From a checkpoint of a small transformer trained on Wikipedia.
Size: width 448, 7 heads of 64, MLP 3584 squared ReLU, vocabulary 8192, 92.5M parameters.
Architecture: no biases in attention or MLP, embeddings untied during training, normalized queries and keys, shifted keys, value embeddings, an embedding shortcut, learned residual scales.
Training: a variant of Muon for these matrices, 544M tokens, 8303 steps.
Each number is 128 + 32 x the weight over its row's rms, rounded and kept within 0 to 255. Layers, rows and columns count from 0. Numbers have three digits each. The size before them is the row's rms in percent of the matrix's.

# layer 7 MLP down, 448x3584, rms 0.0439, rows 0-213, columns 1984-2047
099:126172111172135087113120189118132152111128121182123126110095143157148109156152075138168099128115121154110094111131119104153080161099090140118138117154100130110170134187090105133182101169194162
102:159135099190119092113158081128218183173129136135094141123120154132067133148130169122081172076136170121137136126111098139097230092160176125058106136132117160147113197148113171082137161139143131
101:131118090107094105145158206203152177192127120080187103121127138085172123147129107147117105036152155143135171124152126113138121106135083137197094146030143165143137188174118095077136131114131151
102:127185183167166190136083126118118166113140136157062190121124128113131144123172135118123144186121117137144120135129109131110136120112108143158112162077126170126091084124139177158139148123101156
101:118182156151114158154095096188202152115133110113226157126138143136147178128095092117148086124170120157123122165082117168130153102109069117176092175079150141135110111093149088039108141137117188
101:146102139193130082121093143057111156129117138097169131114151125126150056130124180110103123131123142138174121119149164155086176101151164114122100169127125126117154142195102154116091116107173172
102:154153093079150109140124042154121106077148120069096081121180126109078156110127229115098145125111100132128079174117127147138141132125068142112131132090090118169104147126071158124134095092108046
103:068122119161114089097113127147158153107147110194187128082138136181056109138153116112157125083161159114091030097133146128125157130155165074107071116185134122130131152110161113074103128135149111
101:133106104067127132116129124167102164200145112069134126121106115151081146119120140164140116189168106136084109139169134107156141121176121130117183129111130119154081098162119088167157141122108139
101:148197159155094074084113122050142136110155139197169095131122134073110145135097120144139198142139104087168058126081139149120158145076122138132083106232154114093172118100162188076118121110107215
101:131187102129123118049130142059137140117154111201042114158133118094144199134150151114128148166066105109150141088110150106067137146108160127097114101172136078123138095135106103128190137102161130
103:094189078182150139148113101136152133178116126114113085142155137121132130121117136118114101100143159169097127152186157086083124137109109147087110139135124079144190096141096147177172119094116131
098:146196156149128218107172136120143181141099151108083082140135113112128128117107159135124122143091065108153096141119120116162109139171170135107158116048130125150152105082131147160129128139051107
100:161157116079142126215101111112165092136102121106096096114130126171072161134116097095149129124124071130120143113084118146177062135159195146147152116232097108116202128159141127150160126131127183
100:124069085151145182088149167175231164115140117097140102133144139135182170139117142147134142141102111146128101159160162124122109115098194168140074078080141128066075149190179102139107165136101083
100:103074114079146133183096118096045058114124129154142048115094123154157088147138148115171156142116163135070094187166124133106062133153137124201179129147136085147118112088165143156142163117077195
099:087186089044114082062159104098157113153104110111163141145096129157148086149161164150105159128060122134116099144090128148107124153173042146071139120154122133174034106151136140149057149149154070
099:127115165076149186206118175087140049093131148151139068151129117122165087133099095141114153206120146094173090165135131131123153091122153137115135069189104103102118182164167136164130155098071088
100:091132088114104151082097149108097149098118148087194068127119129074156106131134223149098130164202106159174118106092141150148160126078096136129070110203132132146203144095165154151122170138149081
098:116078120104114116142106118178115100171112120127101134121111130136111135110114136109144178159118099121173105164123105140113069160142152130108161070032138165111136053151094161125149127102182118
104:175135093186162088193108081196142124137148121197154124150129117132149133147112099137175150107158145127131102125067151155130178103124167105156174157104130156139105135107114139104113141135127160
098:153217158117116153145108129164097143170131106150097145121155154120145067137192133109107133141120116107149128081085107125120145181134038163125183195066124116098185155139146157119138155095118073
099:139174162157129074182166143113119096135142154142092161099128120165111137160189165120153159127149086124121082170148132097127199070070156109156088120183118112096154093080078145151188127182147118
098:089095108185091150129104144169167072132141118087102158144155118138146149108072147119158167134107116139144134144100130135158122074064173112129145140048128118167147122128117106136116115137094174
098:147082132129141085042099079108147117137114120075126193121138123152171145141112169126085128186190130097125124100111159160161167144138112128131063141139136138153152087160128150107114094134093175
101:166070196213144131088113131179164146136142143156066090153113131077123124129207084119134132130119103121096146095081110096099086139159122121153085162112127147107130151138137166190152131140125102
099:163114122118150113143180145163072116110129159069061096117133128117132156133181130138138144155142105096166149113141115184147105104172095116098126138127123135099052115165097102167145139151173170
100:085019095065128096122108112148099056157080114219106122111107117092107110113069110154137104123118115111156187185102123113126152110130121157115094095126123136124091104255043114095150156135152102
099:098104173087130184119186130161113112171131111092093119133136137109104121119134121119141131171141099125131095159161139140136170100128099129130103114167136137106113150082156127081152123073139137
101:121219082096092105119141079122087102156125131202171129128092130181103086132083201115130117123191143111083148155103125161143148122119093127150160129179116173120036087079148099132111123149138114
102:124197115056155112138102097090167115144141165185099113139139107104044141128132184167147129118113068090152180144150138129078136160117139122113132181216143148142203134102102123104186132124129140
101:111159071104133149145149125078189120136127109026120124107111117174144112131099048135118109122102131181146193172125126129097149125166115097126132098108122094150093167086104135104127152127133064
102:114233101193154151109109159146141131127127108120063121146119124103123145122135153101122173153185068127113150131158122124122122167157083112104118084156143112112216150128087139161131140131102103
099:106119089081150106100154073157108126109112116160171133134133116143084153129126103104163092155095134150138071123196135120101152103115098099139097169123144185120142177114122134117110120108142079
100:103104101161118147098101107150112078147110118165135196134116116110143214132141167156128134126167157129154191107136122123051090106144143136121122174113118155103125117065144133122189104147100098
099:175159116175123200081133138143090121112125119114064080145122135118172191121159100163174126122124137122139126130086167115179184096098197125150097156112121131093138157132138117117050113158104089
102:171183064049129195181094143120144089138151113117140136105095128127130145130073127169118179072105078136087111137143126179156122122152104118200160178146114092152072099092120114134069117073140150
098:134089135168125071162132123171106186177113119159117091130137126094128170133181109140132112111087165092161136123147131110143162157096145131095148097125131136158083116113137219115095114159121080
104:167158152127131155164101158122126190102131112085166110118131138178137121138098120143093123130116217134128093083135131137111144115153173129170149088039115141083102150149168145087111097103103103
099:089177180101148081148132075168131182107143125102126187117122123186134143129118114123125133074142178154165153101108167124157083097107134142111116107132135082107109177110085152118146135129074130
097:124138112164089151171136171240091153143126146081073100138163125071086157136148230131132096188109105156173172106134130127069095196111047141141187110207124118109119145113103133159114142148123104
099:118145113160101073127152142110174185146108115156076153115095143098086156144145155120143129178120137169106147095140150148134103120126079116144109078028156180108158178201118107148096112119139063
100:098175127116151148119129109086143137148123122161160156114114135148089116136076114158146150126130116165159174137155141132147098129180090114164133198230123097099156179091086093157121112146120135
098:155210150159150142122124135062131136145117130174102170130089132111117099120119109114119121125092065108107103121144112154144083081123146123036105169131138148164109122091081140126079109158136077
100:165105148102119171198147135138175074111135128187185104123167119119159089119104175138070145155152172153128164104148140146107137136087144112136211096107098130180037151050090186088147119160131104
099:084151178209111126137151126175117139110144124143140148097113123162161133134091107164071104186156119121130144219104111110105104108109121151141142151090112107143110206152112130043147104114143110
098:135104106246152120116143141109104125144123156187128169128122114202127128127193140117152115117164101119108125131155134094146102071139138142137128125180129161080195155009120168098162139122051066
099:098151114255158142090104112127068077103140135135126147138113131132124123136147141093139146047117109118080107131116128100153118113156075128136091125171123160071120148150123082083137116132115047
099:115117127192138140167142173111080087131128118070114166109142145133168173153102099132136144069122099165108144062118141093120133140105151152191103176133129143067173172165091175157062109142205063
098:129087120020130113096160114150121107140095133111109130112129124185107126117111155125155161133154102115129101131093087110123135113107085155166126141091142115143106151134091193110135152146172149
103:193038147121102138112075089095130130152147127108126139112117122140130162120080126088124122097149093105160067140128137137157127127231110114194073062168153087090113153140102168164150146143098113
105:164118139152156086120189089081184165154124174148144095138138132129142149132156140109121091088005159125172175128077149149148131142132156128154134131133148120127092123146186122143106119143079100
102:138125126154145139070129133111212112164117115154117123113184131146130151135142104140124136151112082151220136118072116149063086113084158114093158139014125080137154127156089104099123102130143118
101:128082075060159141104072134105085115095138114113135166146106151176128123139085121119132137092160136116147178131120138129126124133119118101137116068156131116149139109159140199123149151140114122
101:110100138139138075118172057100179176126128115091146148111124115110099127135090097099145127134157210097070128178141109132094142105158078149166174140156106172164110118108170111060144149152097122
099:125086170123125132185116199168111136180101158200121152121096123148125142126097112108110132052108078174048128141144164122128028135131118133162149114232118137171140171125174119154157138173112197
102:073179095116102107111075110198164086109128130185163107133123135163135090133141099133159101128139144172048162114192105124108152145134087131171106155225129101111167136175131118174100154129107149
103:165178129132116086115103145139159144133147109118121085132116140137094126128113183121138168112153182113091164126096123157159173141129114149128096067148116152141184182042169189147109140087189177
099:114149142154110094113112130144121102100153135050096118141133122172151092134166183133119138131120170114133112176130116106130104085197133129147124141091125110126153187130140179108117061131152130
096:158147113115119070207134145197205156077137144162119094133137127117119122131072106141120147072132147136077183132081125136117138136094132104134159106117137113108124072131131112128108132140100206
100:136110138069136088102155183175030154097133093150086172130111142111175105130104112121136153116136101102085099131133130122088146125132133115099140082130149145118194096125146131075141118118123087
098:123102105148130141139122155126063084111098121076093144114133120085140104131109132125168101143073055110136158135104149111080146135089130117154030159151150109114235108054133092122143141143095117
099:160111141166148114183095041147174105139125132174138107129148138074174180129172181129089174127094186103193156158118125118141139103087201127109096102028134124042196135158196173167107112115129156
100:197189109043070146119098075130118163076127155150117172128150135135132117131174119087139054173103204130128113157126151101141153127119104120127117130225140103144167067106194170105102117134137126
101:104174098168086172102133164102106165140164100101123119100096129161178142116098142131111141109149148124203205155132140122091118168098099127093135185224138112129109092113116117207127114148157165
100:125116177126165123169093079064118133134140134202120107142125130118150151139145148162109115100184123150085098147157148117131109142125098131112107133213129131131188120049158124043128119144125132
099:091152146255140156108103131102080168098112109183138098119132150120079179114185122110157143050157118167165153088089151129194087159236136090135103212128143137173139098135120138165124115167122143
100:177149142142111085141105175227122115111139100126153092149157124190102121122152099136148078121122117134158136142123109089099089106101154119180206131192136112100038161103149094127166107123083156
101:119098117090129089157156101123184115165126141110068233144116134147138113138136123139116185109103183094187126152118111117144128088122105116053126133155117169181099140095085133148134132141024088
101:177079047124114109144124105082100122130138113026160097154122132079156133135131114162144148167142091174150120149116096123117070134115112136143131076077131152145107119087094113149170107130151106
098:135127144116109116076108118130115145111122130188082083148114140141124141108137172124086128149106116120100133097121139098093177106187061126075127113029139130133147176150077116131095133114078121
099:144071102172177190151117149149096126124128102118162112117117112183169128139207187133139122079040083089066108149095112149140129114152154139098126119128126140142153131136125106192151166107095079
100:105100096022143107152112082160160156112130127099108157123138141131125119133123121104150167087152102135082182147162147130112161108126163153130100149138138139137139124154101123126051099124192169
098:143133057171163159083144119179164149142134144169116099116154136070154157136108131131148141192158135169129143169135109168147098097170102106129100100145115166098147146167106124075145138169117190
102:160194184164129142024136134122168116140134123225135154117120118162134166157180077127198128095100178077150140155083145128125105097163105142117107110003125070143106139166170145155123132134118151
100:085137176154125097111184125110066129146139152213151106129121128103104124122084135142104154094114191124144097150160144073137116120157112137201091115059147140122082149103123144171073146141102134
099:137118123106150153140104121158040162105118102143059161117127115105138106152093165102096121155167119128121139127100154135178119142131155119132061084140125066130080095128093084112131121086112199
102:154139129106122117107112076148153182067118134200046130136146121102096204158103108116108068103091109135164099149169111148120128105156131129113078121147133113122100122189055077092138134148144148
100:158109172112107077081178150123150160126135116127164110131115103122121137119142087125099140086102175143137121138088119099096133140148123116111054114173153174139176180135116090185122143151154167
100:158205135178117103169126074130111216193102122141138145109141121110124172123108076142175095142097141116157156104085109103103172151173090120105124113159135203140164069157055105173136119135147062
100:186136122161116135250097141159210145118140110141142119134140144105124163123153161120171168124191114151134108130080132169137159153120170116097123103168139128169146098150136156182127115126173156
103:164148144088078174059109124158110137142139121093129085129154130041119138120062093152149081181090142168179127083098105146130123150125129133156140143239130193112121118121120099096152110099125088
099:081087121176140131048150131080142097089108133070082079114117125103150120135128079152136190046102148144182126155163137122125120136121104122093127102108119090130036064163121102077137102096131098
100:189181083161122123091121108200136073141128150096090141129115131123146161117104173113134208171210099119163131148167133158143148123177127151132092089125121142142130063141151133120202127127114066
100:154133150119121113233123067141208152142124145113090087132140113163077130125165099143122203115128180122152159167085157149122111161095123113150060139143135219113130087142198099106118160136161105
101:112097101212124086086111071108100129138090139140091143110122131126100175119132183114176119110178207151182073138144102165124094093137177152090140144152129043141142093091120189106124148130217177
100:126163156152139102126163103175149162160151096157092148118112126105160148146081134125091110154176154078140107137094136097136087147135122134083092096139120177114080128140116151127149141148116102
099:183122129158132107149125144180140077101136140016190181107126110097123128140093137174088096145103113132200076106131162164185075125107185131125108057078108097143087124135173107074129113119133109
098:168027102138140101133155104149195075109093123167158153115087115142134187120144125130121155159084155135096135140137099092125166099076147135175186117079109145108152093112095140131135160128098192
099:140084090129140187167136115109127102152102125170170079139117134138094133156110092112130165088158209103127133118145151115146106093156090124147162130216122042156065046124147123128145137167116174
098:115124118051092163195048124155147140149138127126156166162120126124129148142131127134169144109167097101133172099141114129131099146084182116163086075055127158137104118164108134135152155119101082
099:137197120113116095144114157145082091163147157206091193136146120101181074142105125127184167152202146170121127154140128106107125134075108119175072081152119127129107130106164107107108122138148145
100:147102120104128102071131148137159116158130124144118187134163131150124154105161133097135157121142058127172067103090122152119101134183171115152172092160122111127126119200114098134137152123141122
099:111111109087123080173160117177107121135138133101111101132161122123136128124153069113123079200079111156052130091160125116150114122133068138121112130094143168147094133124159164102194126119131139
100:133141121201121145168165126194100147140118120079162121149122125164142111131084132140149118125142122126061149135174144138088158129128086128124144139118125171107133206083106152126113132146166099
098:069127083102149134157131139065187148153127124115132175107129116131124123117095145143074092145112097145138207146104132142139103140077060140127068158131098145105132165085106156111136135127052158
095:104116153164136121149114083182216134178092112076129118135125114110143165112156076098116162147100165160107188141153141093165112160138134121075084213059115120076092107153121086146153124127103097
099:092154161234101140153175124094159162170144143065106147107139122168128071116102136125188174148190090108096081087096124159081105161143150127186142095165125102152152115202139135119125123150133157
100:141039080131144081187158222057116115104135122102035122131106134110104077124107122130148091130031100154144093151118137113148179144098148133070111108120136154108098103162094116062096126137135135
100:139072119089144101163141149140069153126122102101099175124086120140148105137111157163118106102152105157039132133108113127137103115144162135158179141255133190095074194228094184155136119101178086
102:164101114090084152132135126143086168141118149044068147121134131112095143125115173120125123149078141122149046128155101085138119123150122103081110143065126123103091154085170157128112118103135098
101:119088182171166130061138124125142060163111107197165060120145131125106162142119132119087184088110114104140133097118089145138109133134122148109121147111115182139145099126141141127147133115059105
100:121106122160086102115107068048154180106127104212120146132110128089123122105117114156141155146193243144109103129117118144139150164070154123122132117107116156122115119127132217141137092129091103
098:097181175097097093090150134127108156141124161183080171118143137100128127137084138126118111163165139102090065123151128119118170167097143146089143143135121122150064103140138082084130141098149180
102:102103087152146135162135088165128145150133115070131181122106141102112133133143171140157117140100088087207115126115135129151128115142132149116109130076122108104161108129128054154089125157158101
103:181118084188114075084141138146112104140128096066146155120152141168086124120185146149131165125131124140109159142126125144157135101127126105125154172143124101149151146082056155086128124141118186
096:147115127126121144146171128120107116134119120151118075129158130177064146118127065142119080135055055104122175105141108160142100095249157128093147148079115110138089141179127132134173126118126097
101:089110069131109033081097060056082101083110138061161129131110135170088097137142126116127152082158182133125114080147130130160175095130073137179117151167123144110133205072145141132135090166102166
101:162109127080152098081165142129125181128125116142170101130125127179135098125114087103134151108071188149117145112133142154121126113149098149091036139136129152105151171136117167109138185146141138
099:160110183155104172202107109141150128151132145114207120131148126109142154117132097111098176175082097054148065135164113145168140099124188139144136105121135134099113113076137065109130115134174169
099:165110110139141163121194107140068113124125128071136113136098130120160142125112151110097132078213169166160154141106163121093170149084171118106202106217120132103118136115153108116144144135126161
100:116086064131066076144094109142168106108129108092120141144118124079123107117127126125120152154117124105081123172175125129114191114213156136125107146056122089124106175068164085067110112138152104
104:066116119148145167095108186144094116136140146097117187120121140121104163128131103097143084083023136125152098144130115118150173128131152161101142116148120101114121122133141083120112140104116068
099:124164124117088186213092134096181122130102119104150145131142125135149159140091092153114106128112098144132088120109091159120115171106210129163199192086136152153109142062125156183111082155091114
100:099161136155135092093116113122115156125115121128162100135127140134209183139119109134131140085134143135182154139114131134147098129085162110104085077116134111092021114082188140148113138085147110
099:137113169140130074191119124204083199138115121138123162133142122130096151138108101153158144185104140169076123159120121135099162166102133083111133136183139117163121144201131122102132122141144109
099:116117133102127146195133105071128166117141103129099131120157141122115130131159173098090110122073209181141110160143121112090156115118121114141092087164117085153210091188143177100121119136180128
102:117133067174168070150099103170053092176128094102063153113094127146139166146137110119122151061141093138146127146112145085112121085180142134145192155122118156130106166128100147141114159148142141
102:093198101196140165095159117187133079150117110109176068111136122123087114144084175127144141144119143124113151122107132141134125146149148113169155131074130113118116186139149156112157162083177143
101:152137164132099150138116200109131144165141112201101134149102136126137120125134191124125179085137131119168144134105113154170179128133164145126120101082108202201169171139152106110092107126103119
098:107178118153100105110144133128113123173124118179119158132107116164136141128098077145112168112203139112130090161129123136142090088151127125161130162114122176192109124255108123131195129134113168
095:116058176181106108036127138126100145151159135034094110128153130108104152135157130146085201136056130150139201114144148103130145154105134130130121136146129151135192089061136073105119117136101195
095:114151134103139120135117107162119126119133095061120145161126144144164125132087101134172106145143150123129060066140106109077132148165024132193181075224131179120054065161108125117151095162160048
102:175055122075121111102127133115125106111101117177114173128109126177148107129078160149130166179108130117148105116113123076117113083133080114118154138177138151102119109194129092148142114106111123
101:127134130046118171170130138131161138149087101103122174134089139092130099115110057109163124112157145117148152106086127138165149159161039118104163087219119192090116154122070109170139116151139100
097:098105153114135102136157160148142073155123136132123179119145130151094111115170101160118120125104108178147169108146122138173196154139163140128123141019159109180164177162129171206102109104055117
100:157153127089143153178147142077095097083145121189147135123135133151116129138113128159159142111114174150082129107139131113132121128112130119153090110016139125179168174110147158110142124128159139
096:149084154201133141127122121111116160176121132110116159149123129177224101124129064135138108147159168145183136135153110107228080122127146115131163099081150156149112085146135125113084110104170093
105:120123077165129147093111134100074136094128126103126173137081126086100079137131135141099094165146188139188088140172145140096175142125183121136078177112117155141182126140142058115151141108055136
099:139174137251108096119135108074116118126110161148114164145122122112094158144105154119131139154114128115120132164116158132081174124139118154132151144212128112124073191094068111071053144159090043
100:041062158152131162103159111119129189171151135248126154127122120139106154129170117078154117102091129099072157132160120105117066144152084124121084132189126156099072188135065136207126141113127094
096:095166152164139095210187193106139108160139118169177082134137123115115129136160169131065111127053167148160181097158122137085186126082131119159110091150129175092067145092091101133154151110141132
099:102081183156115092093139128128129089114106115123096125124123126091133135124185210112121123116170158159112103128148144110160134157099094106069120109169120160112173090164110107094127148139117041
101:209147137132092103112089098097085102184127152096103101123128131166137107120097096137141105123123214126155135115101110133092126160083145131133131106159118073139078187156132153131099109105126099
099:173136156136117097058082172108176101118167127065114084119151119155143096129155199120149128103163149121156131095168170124106043158082112108116121115081149104110128125166182116107136092130065028
097:126099091124132122081123171101144155128127124085166200135135110100123114126152078107146053076072058161096138167138102127128174126108125140148155108062123172137171177174170138116133130115116101
097:153230150111127129126118073165108142223129134150133120108115134145133134136160121134089127121102186135108158064107145178130148137193110124112057145121141139115207142159131139176112124151125097
100:158139162050138117124133142163135132170104127103115135153155107118146134119173127155121108082108176139026136148118108149115160162207166144152132141174141109075169058068105179134141138090117198
099:159129159174103179156126156167213129132125141181176121116100115123130127143088081094143160073118141134151106187091119126160158135135181141150165121107097124177154054155155094189124132123099140
098:141049145179133112146121159150134143132119147115142137128097110062129090124123118154195165107115097109042105105127118142153139115159122140111096162221108116158145164164121059131089130142102115
099:112193092189151140101086184176169171152133119155135049121140118058153125119138094128116158119150196200094089122087135145186159101090120159205201134064134131130146088130103148126152122130114054
098:091151092140108129123174141148145091153125119175147153108155113143125118116131101100194120168172099119140075137148139172103120119134076104144137068165120169141068166129126121096145089156162128
103:141136117157087144172107063180148102191118118028049115131119136153066109132108146142158112096115067144158112107126143149133215137174169145149197101152141137099192152115176180131113142134145090
099:198140100153132149152160062110162145086122117094134152121136142145098163121093112090105147085162146115132109116136121156084050124163122116120164119163116115125099081113110152081126116139165187
101:113180165179062154079114106165129105130115114161128141117149123123138092111219114130099124059156110112145172143150110130159113143108098132140114100055147158150080121147117171147105142169097114
101:135196137085099130182102114107174146102124138175127107121158139110134124118130103123161144071125178136148087088086117140196108143075096129076126079083121104133102086125213155077096135147062141
100:092160109131147154191164122169147135077112115143133118119141117099108118125158071079109152196084089135094154134129117094182140063186154132151084116085113089072122122159153111148108151139034087
099:144139178123164164143097192175151103153121122150087116086135114155113108142156061139180149167147158102109143098117114123154116096140163125118139197195138134078104136148082146107124116117122159
100:138131165140087137164091098196099078095126135121125157135123132066140149135125092146157096110156109101121125119131128105162133079137156146082120089071132139149083045101099093121112128114115116
102:115136169102145130142146155148148170084130120092150080148128125140170118138125082127127148147105154104110117122102112140126155123153046112128107120098107119081150097114139130144166150110169080
100:112100133169144160165155143079049114123115125113162140134105119076133174123136134133083131127134140146119063100149105099146096097151149102115124123126125187140111111122204161144099168106107087
097:110145114122132157201149120156037122113139150028127101137144134127098144144139125142098135119206203137165158159139167147141158124126233146127185129153110080134138163161091106110108163156132086
099:138183148043142150109084100190144120119113133153135179134135114117150108132094084144140120121223156119145177138155133102115108141140216126151143127196125156130176163114078112124115114151112128
102:132103026135108125136127084150167102148139129128154115125129119179170087132095124131134124125131088137143199117097100151169227128188164103131133118112146091187149127093157157136094100101104150
099:200135182147139164073140144138067052105128115155163085136119155078131153126151162122144135105084166123108093123159132115132137144171086152067237121062140088158044084132140111166127124153142107
097:130134148143146141140120118180138133047123123118141159123147122114123116132156114085147163142112034142146059158126108093110127127173157143078112076090112151127134138152193133125136138151104099
097:146184103095116181136142125061169166142139135170138103129139132103144152126154145135137141105070139166079162102186134126155105165090125120150143115113132033111104170104133111069078117119143140
099:115252157124149129124178097100146124133119138119132148111136120122063158143145098107151075071140135123194124107085131151148102143132132106137153132098099106124148061129094122147115156172112164
097:065137075100127123175152164147111104106157162168170129140139130130165147149079191101155163099139098106127083172088108100102118129140044133134128127159138054104045087135113193136172118119102147
101:104091098158132119134036107096125125137147115075106107123134128143147098129151129107164110084134078105162149172111131126177114131100140138137103132091101178167029123105089166117105130150125102
100:076126126070141100220078092095136125140122126102064123140122125033140151140160058136126093160168155107130177165106139149213160144126152138205125142169134167140120153087162189188099133130140134
100:041080059134141135117110136183143108095129125094172134129103150128132112121144115088106191127151181133114089120165152129089152092157114123055083098086139178089147158112112125154136135112141162
103:128075122142137158060128168083083182116121143096126104118148129127146129142124096111148057106076185151067127120178128157127131149125169144125116121089132178130161117202143112155117159124130151
102:157096133096114076208136119062172130133140134109123156135111139138094116137147140127140180089077120075166111121099131139094132130099113104157062110130127140212188149103095167156096132113143142
100:228110150144151135110070153204089090136128116165119128114104127159158075125097098123101138149154111101125190124107141104111124098141140118072156136173144139089078094125087118118139109131151178
099:080183129105133165077123105176154163101133130124176099126135123162095062129125145118159165126149069169187144111123151129105237139123152138146138115052125197169141157177111159115147105111104117
104:111121139138155104094151172148134183151133112134125129150142120098180141115109086096087134147133194122089102146174133164085119119141087141187104109092134064113064120140035125181136151118127129
100:138086126183114119133125084078092072187106119079133121144133145136106151135104183108134076053165173107178184105125125150118093126124144133128141189044124123130046140156090139127178146152087163
100:074145126183143126120157143122133084048119124129037101121128141129118132134173084135160097147188131143106141108135108122084115115136118114173208131132129147119091204051158107114140137116208134
099:129157164163125100179173093121142164150127141106085132128134133175133129121120075156119176144103097105200157102194149130092126167066162145156099106153127159119140154153148135106133124120123146
098:142152069154150084185168081153145112102123136140103112134150130151136121131157195162151166158159095147106114064140142096102081097122212124195111108165127106092152131162051118153180093166178137
101:126136131182090122137091068154216093179127129113178126145141136123094123122098159133163154181158148095100087145127116142162154125129124114172063129113126123117133112167163142149132118123150142
101:127169112038174134103105113111123050107108110090089135106147149119101185122118155133120133161140084152133134169136123118159179108120205123175126132167117127068186096107139125144131170117177157
103:159132103037116142010123142134118147018109118115065068144120128078133136122133177087163150116169118127142109161162134125132154090154170135165128102216155087100192185138141124170171152116097064
102:130105114128128142110109108154086117063156138195198086135131126142182115133114077134126117179080178128082193154119129131175131117101152123198191075174137125092132138075138172108115112138139075
098:141180152077139135192123125111102151133138159120093106141132126140152131117168113104144091146072236164120092110136151087113031103118152152080153123063131163116034089117130099126107127110102098
099:165041142126120109171129161132185092119135134164064107136116121109180133115099091126136121181143145140161090113178135089092208085144046141045142052176141161149157167124160160131111130088093099
100:082155175039116072128202185118156141121130126131112124097134118162114157131095088152120140164135076122119123109180141138144173090061074137207126152255118110135147141134135149098135127142145106
103:165141181191159067083154111111123121106131123112102099159153104083115120129136136150116124133055139100091148094150131088131092111199171147148149167132133117128123207123129115124087140105130081
100:094100102130152155085112089174162148120094154173128064133141134090134082131145124113120134073130149119138146175149124098121117115151153126136174133045121109137200130116091203129114137123110129
100:189099135049115196174135106181146123142131103049071111120131126067121129115147131164094113142156067105097095088122147079138158108098171151090108072102136115161180217121126123145119166146104141
097:083131111197125129149113139132106144108121126057078089142155120180113162129134180165118123192062159126071149156160155115166109106117119144154083081132129137142156094112120124181145159135125099
101:127087124127105180100137141183155131169110127179170131128127138108140139140161115129139138145102181115229117189091175156082103172117111146081122151214129073089109095106187134111165199134176165
100:118131108144135112118139119163102104119149108121108059137095138107140126124125108149116143132119080128184053073141146135151095129158168124087147114118118081109167090168100117145103132117121156
101:183197224156120132128111121139122128173105117142166167091113138074074193125125134125123143119068195110169117115116149140172135094119099131166150090130129099122104172093102146191119140137152126
096:088157113193101140128137014154138130136117126108113054104120141202131187128101120124107151052115162155149117125088115163106104138085098131109166155152108118125120129148115115149085109122128085
098:126174130229112179186156149211130172123120130054104104128138135142083095136168100121131159087112065093086095086140128131128141136143129130105112073069102102137131126134134175101121155115115141
096:136150149124136125163129106097150147104144096116146137147132136086137100141150213133144087072193082117147095133146127153128090114148140073127186132199138095225107096152192121148112119121141133
099:124073167067151140110155112129139173133111147188136168122160146113114141139091124138176143089084169154089144163151141182198091150135113110141056151194125144141174133104068170193128158137088100
098:114126118160158176124037157108142105158165124183070183108118118157138117142114126149122217122115117114081148148143144177071126093178085153060118122089127195126147181168139179156200149127151191
102:160110184147120103172119153134180094131129151120111052146133124129132099120128100123130100197149134126082163152169150155163101153149119178117096134100130172129199144158090090130155090119098120
101:133174114224116062180132159159154120175113122158133080113118123169088155115137151123102159117059108071162100126127094102144150107074150122147136111144107109136204137171158183090124129117140173
097:194139115159094150112139112080118180095129150097139077114101126131055145131091152131142096187200081119074185121125128148173139134105122136171130142110133075139129175140085096117103120110146110
099:159229120131141200062171148093151093138117120113132141158131128108147195115174191118094081165090127115096195104122134101095106111089139146128124104172117136113126150109095136062115143140149101
099:096075096119132017141119152059113127112121099141220169132111147071088116128080167120136097143127181171162075113121110129128170123157085098148169123127104139085171082155134093141061122092166140
100:155169172151138105111144112127144101121137119071100104136151128091122142138132123121151150123210109069154144105228127132156126092099068130095096076090100082139059170156092084115108088114154084
101:186137099174130136084151092151120203158135093113106142123123128160110083116103089113170102188167146133143121185144109145156146144112113118124139140176131113121111171094157118141152117115155171
103:097084153098176079129138110113098166144121130072103095128143129116130185138120131091154117051116159176169136146098116119161127133141131122128166129078137115106145128203093100151112140147069121
101:129082123213122143197118110086111079094134138155117138125096130157078117117173066139162173110126034174169099128113150121100104173129068128141155206170149143110058084103201097141171134108138158
103:072134137100143220190154163186157182068108136143154124144120113128143164137080091096182138190070171085098166086142113109086088082146199141063149118160121212122186123164116090086124122139086101
099:118100109105150127111122054148119143173113118029060159117141131117142159114171188132092120126081117150127069171097116112093154128142131122123098097115118145117110123131109152098130180110180099
103:109114144135076097137108122178079139119117128133137057150152140153090080128160120139107153120171094121170144092140131107130194113091089128087163151048140138123119131126135174098123078136138130
100:126128124175086121166108121098184149073157115127184136140173132166102124145166168127155094106136076116115145114098125166109118142103090121145084172083144177048157108112126159129126126106142134
100:134139088098120117080167116127202196098151124137160196137133131133140161150087195113118167041108139125095075098142135145123153128121157149116094109116138107167140167101162156084151113123116170
096:144121105112123120102158126206133159136091113079095111122124132145090125137112142113112140127084107176101159114091113118177107123126169133108151110168117160122137131113154183144161097135113146
098:125127107085115155147118190144161190148139090171137101111129130177140068119144128160127149167149136105138150164144111124133165082169181135211159124116109078138162097131069152083181171106050142
101:120141153177180124183123173165213110159138121199115109128136125131087091130157107111164144131066162154118130060123128109064163107079128150097109142000128126135114091102115111148116100110133144
096:162128169120148161114110127080156117062130124118153145126099140125076112142092153120087117083050105150118113138126131070108113137131230148138192155063126096160201118066111131151189132097131126
103:094134101121146117145102121207120167073141155097140122148136142079142117107113152126151075173148088132117060143111132131083136146162079129159113061047139173139122141072123142060094132142152084
098:166167136165113136057152105010151102119112146162136061156119117111145107132146062123107118200082122117179193094123153143183137103180084131147132155108160120128091159133110107101092137150120171
103:118119068214074173125090110121120181077138134130148132131125137159161154115148085136134139164141091147110103101136129134071101134165107139115117099179136154151105141094132115111073112180102093
103:116106083210134095129102101144153114086105106164162134114136130091057136118092140124110145159151084128115117144164130154137093138109132126084114135129114068186097146116147127065139121125087122
104:127169167164136097142138085179110106053139130117046085113118128106126114135107104123137128081133040109156071114072127121079126138114182148180088119117119075195139110126121152125117140136073112
101:176065170153126179180126151157182129166134123111126104105150130177170127136072105127149144135165177144161142092155151153160153140096126143117136102074127125144106125164084111159160144126100114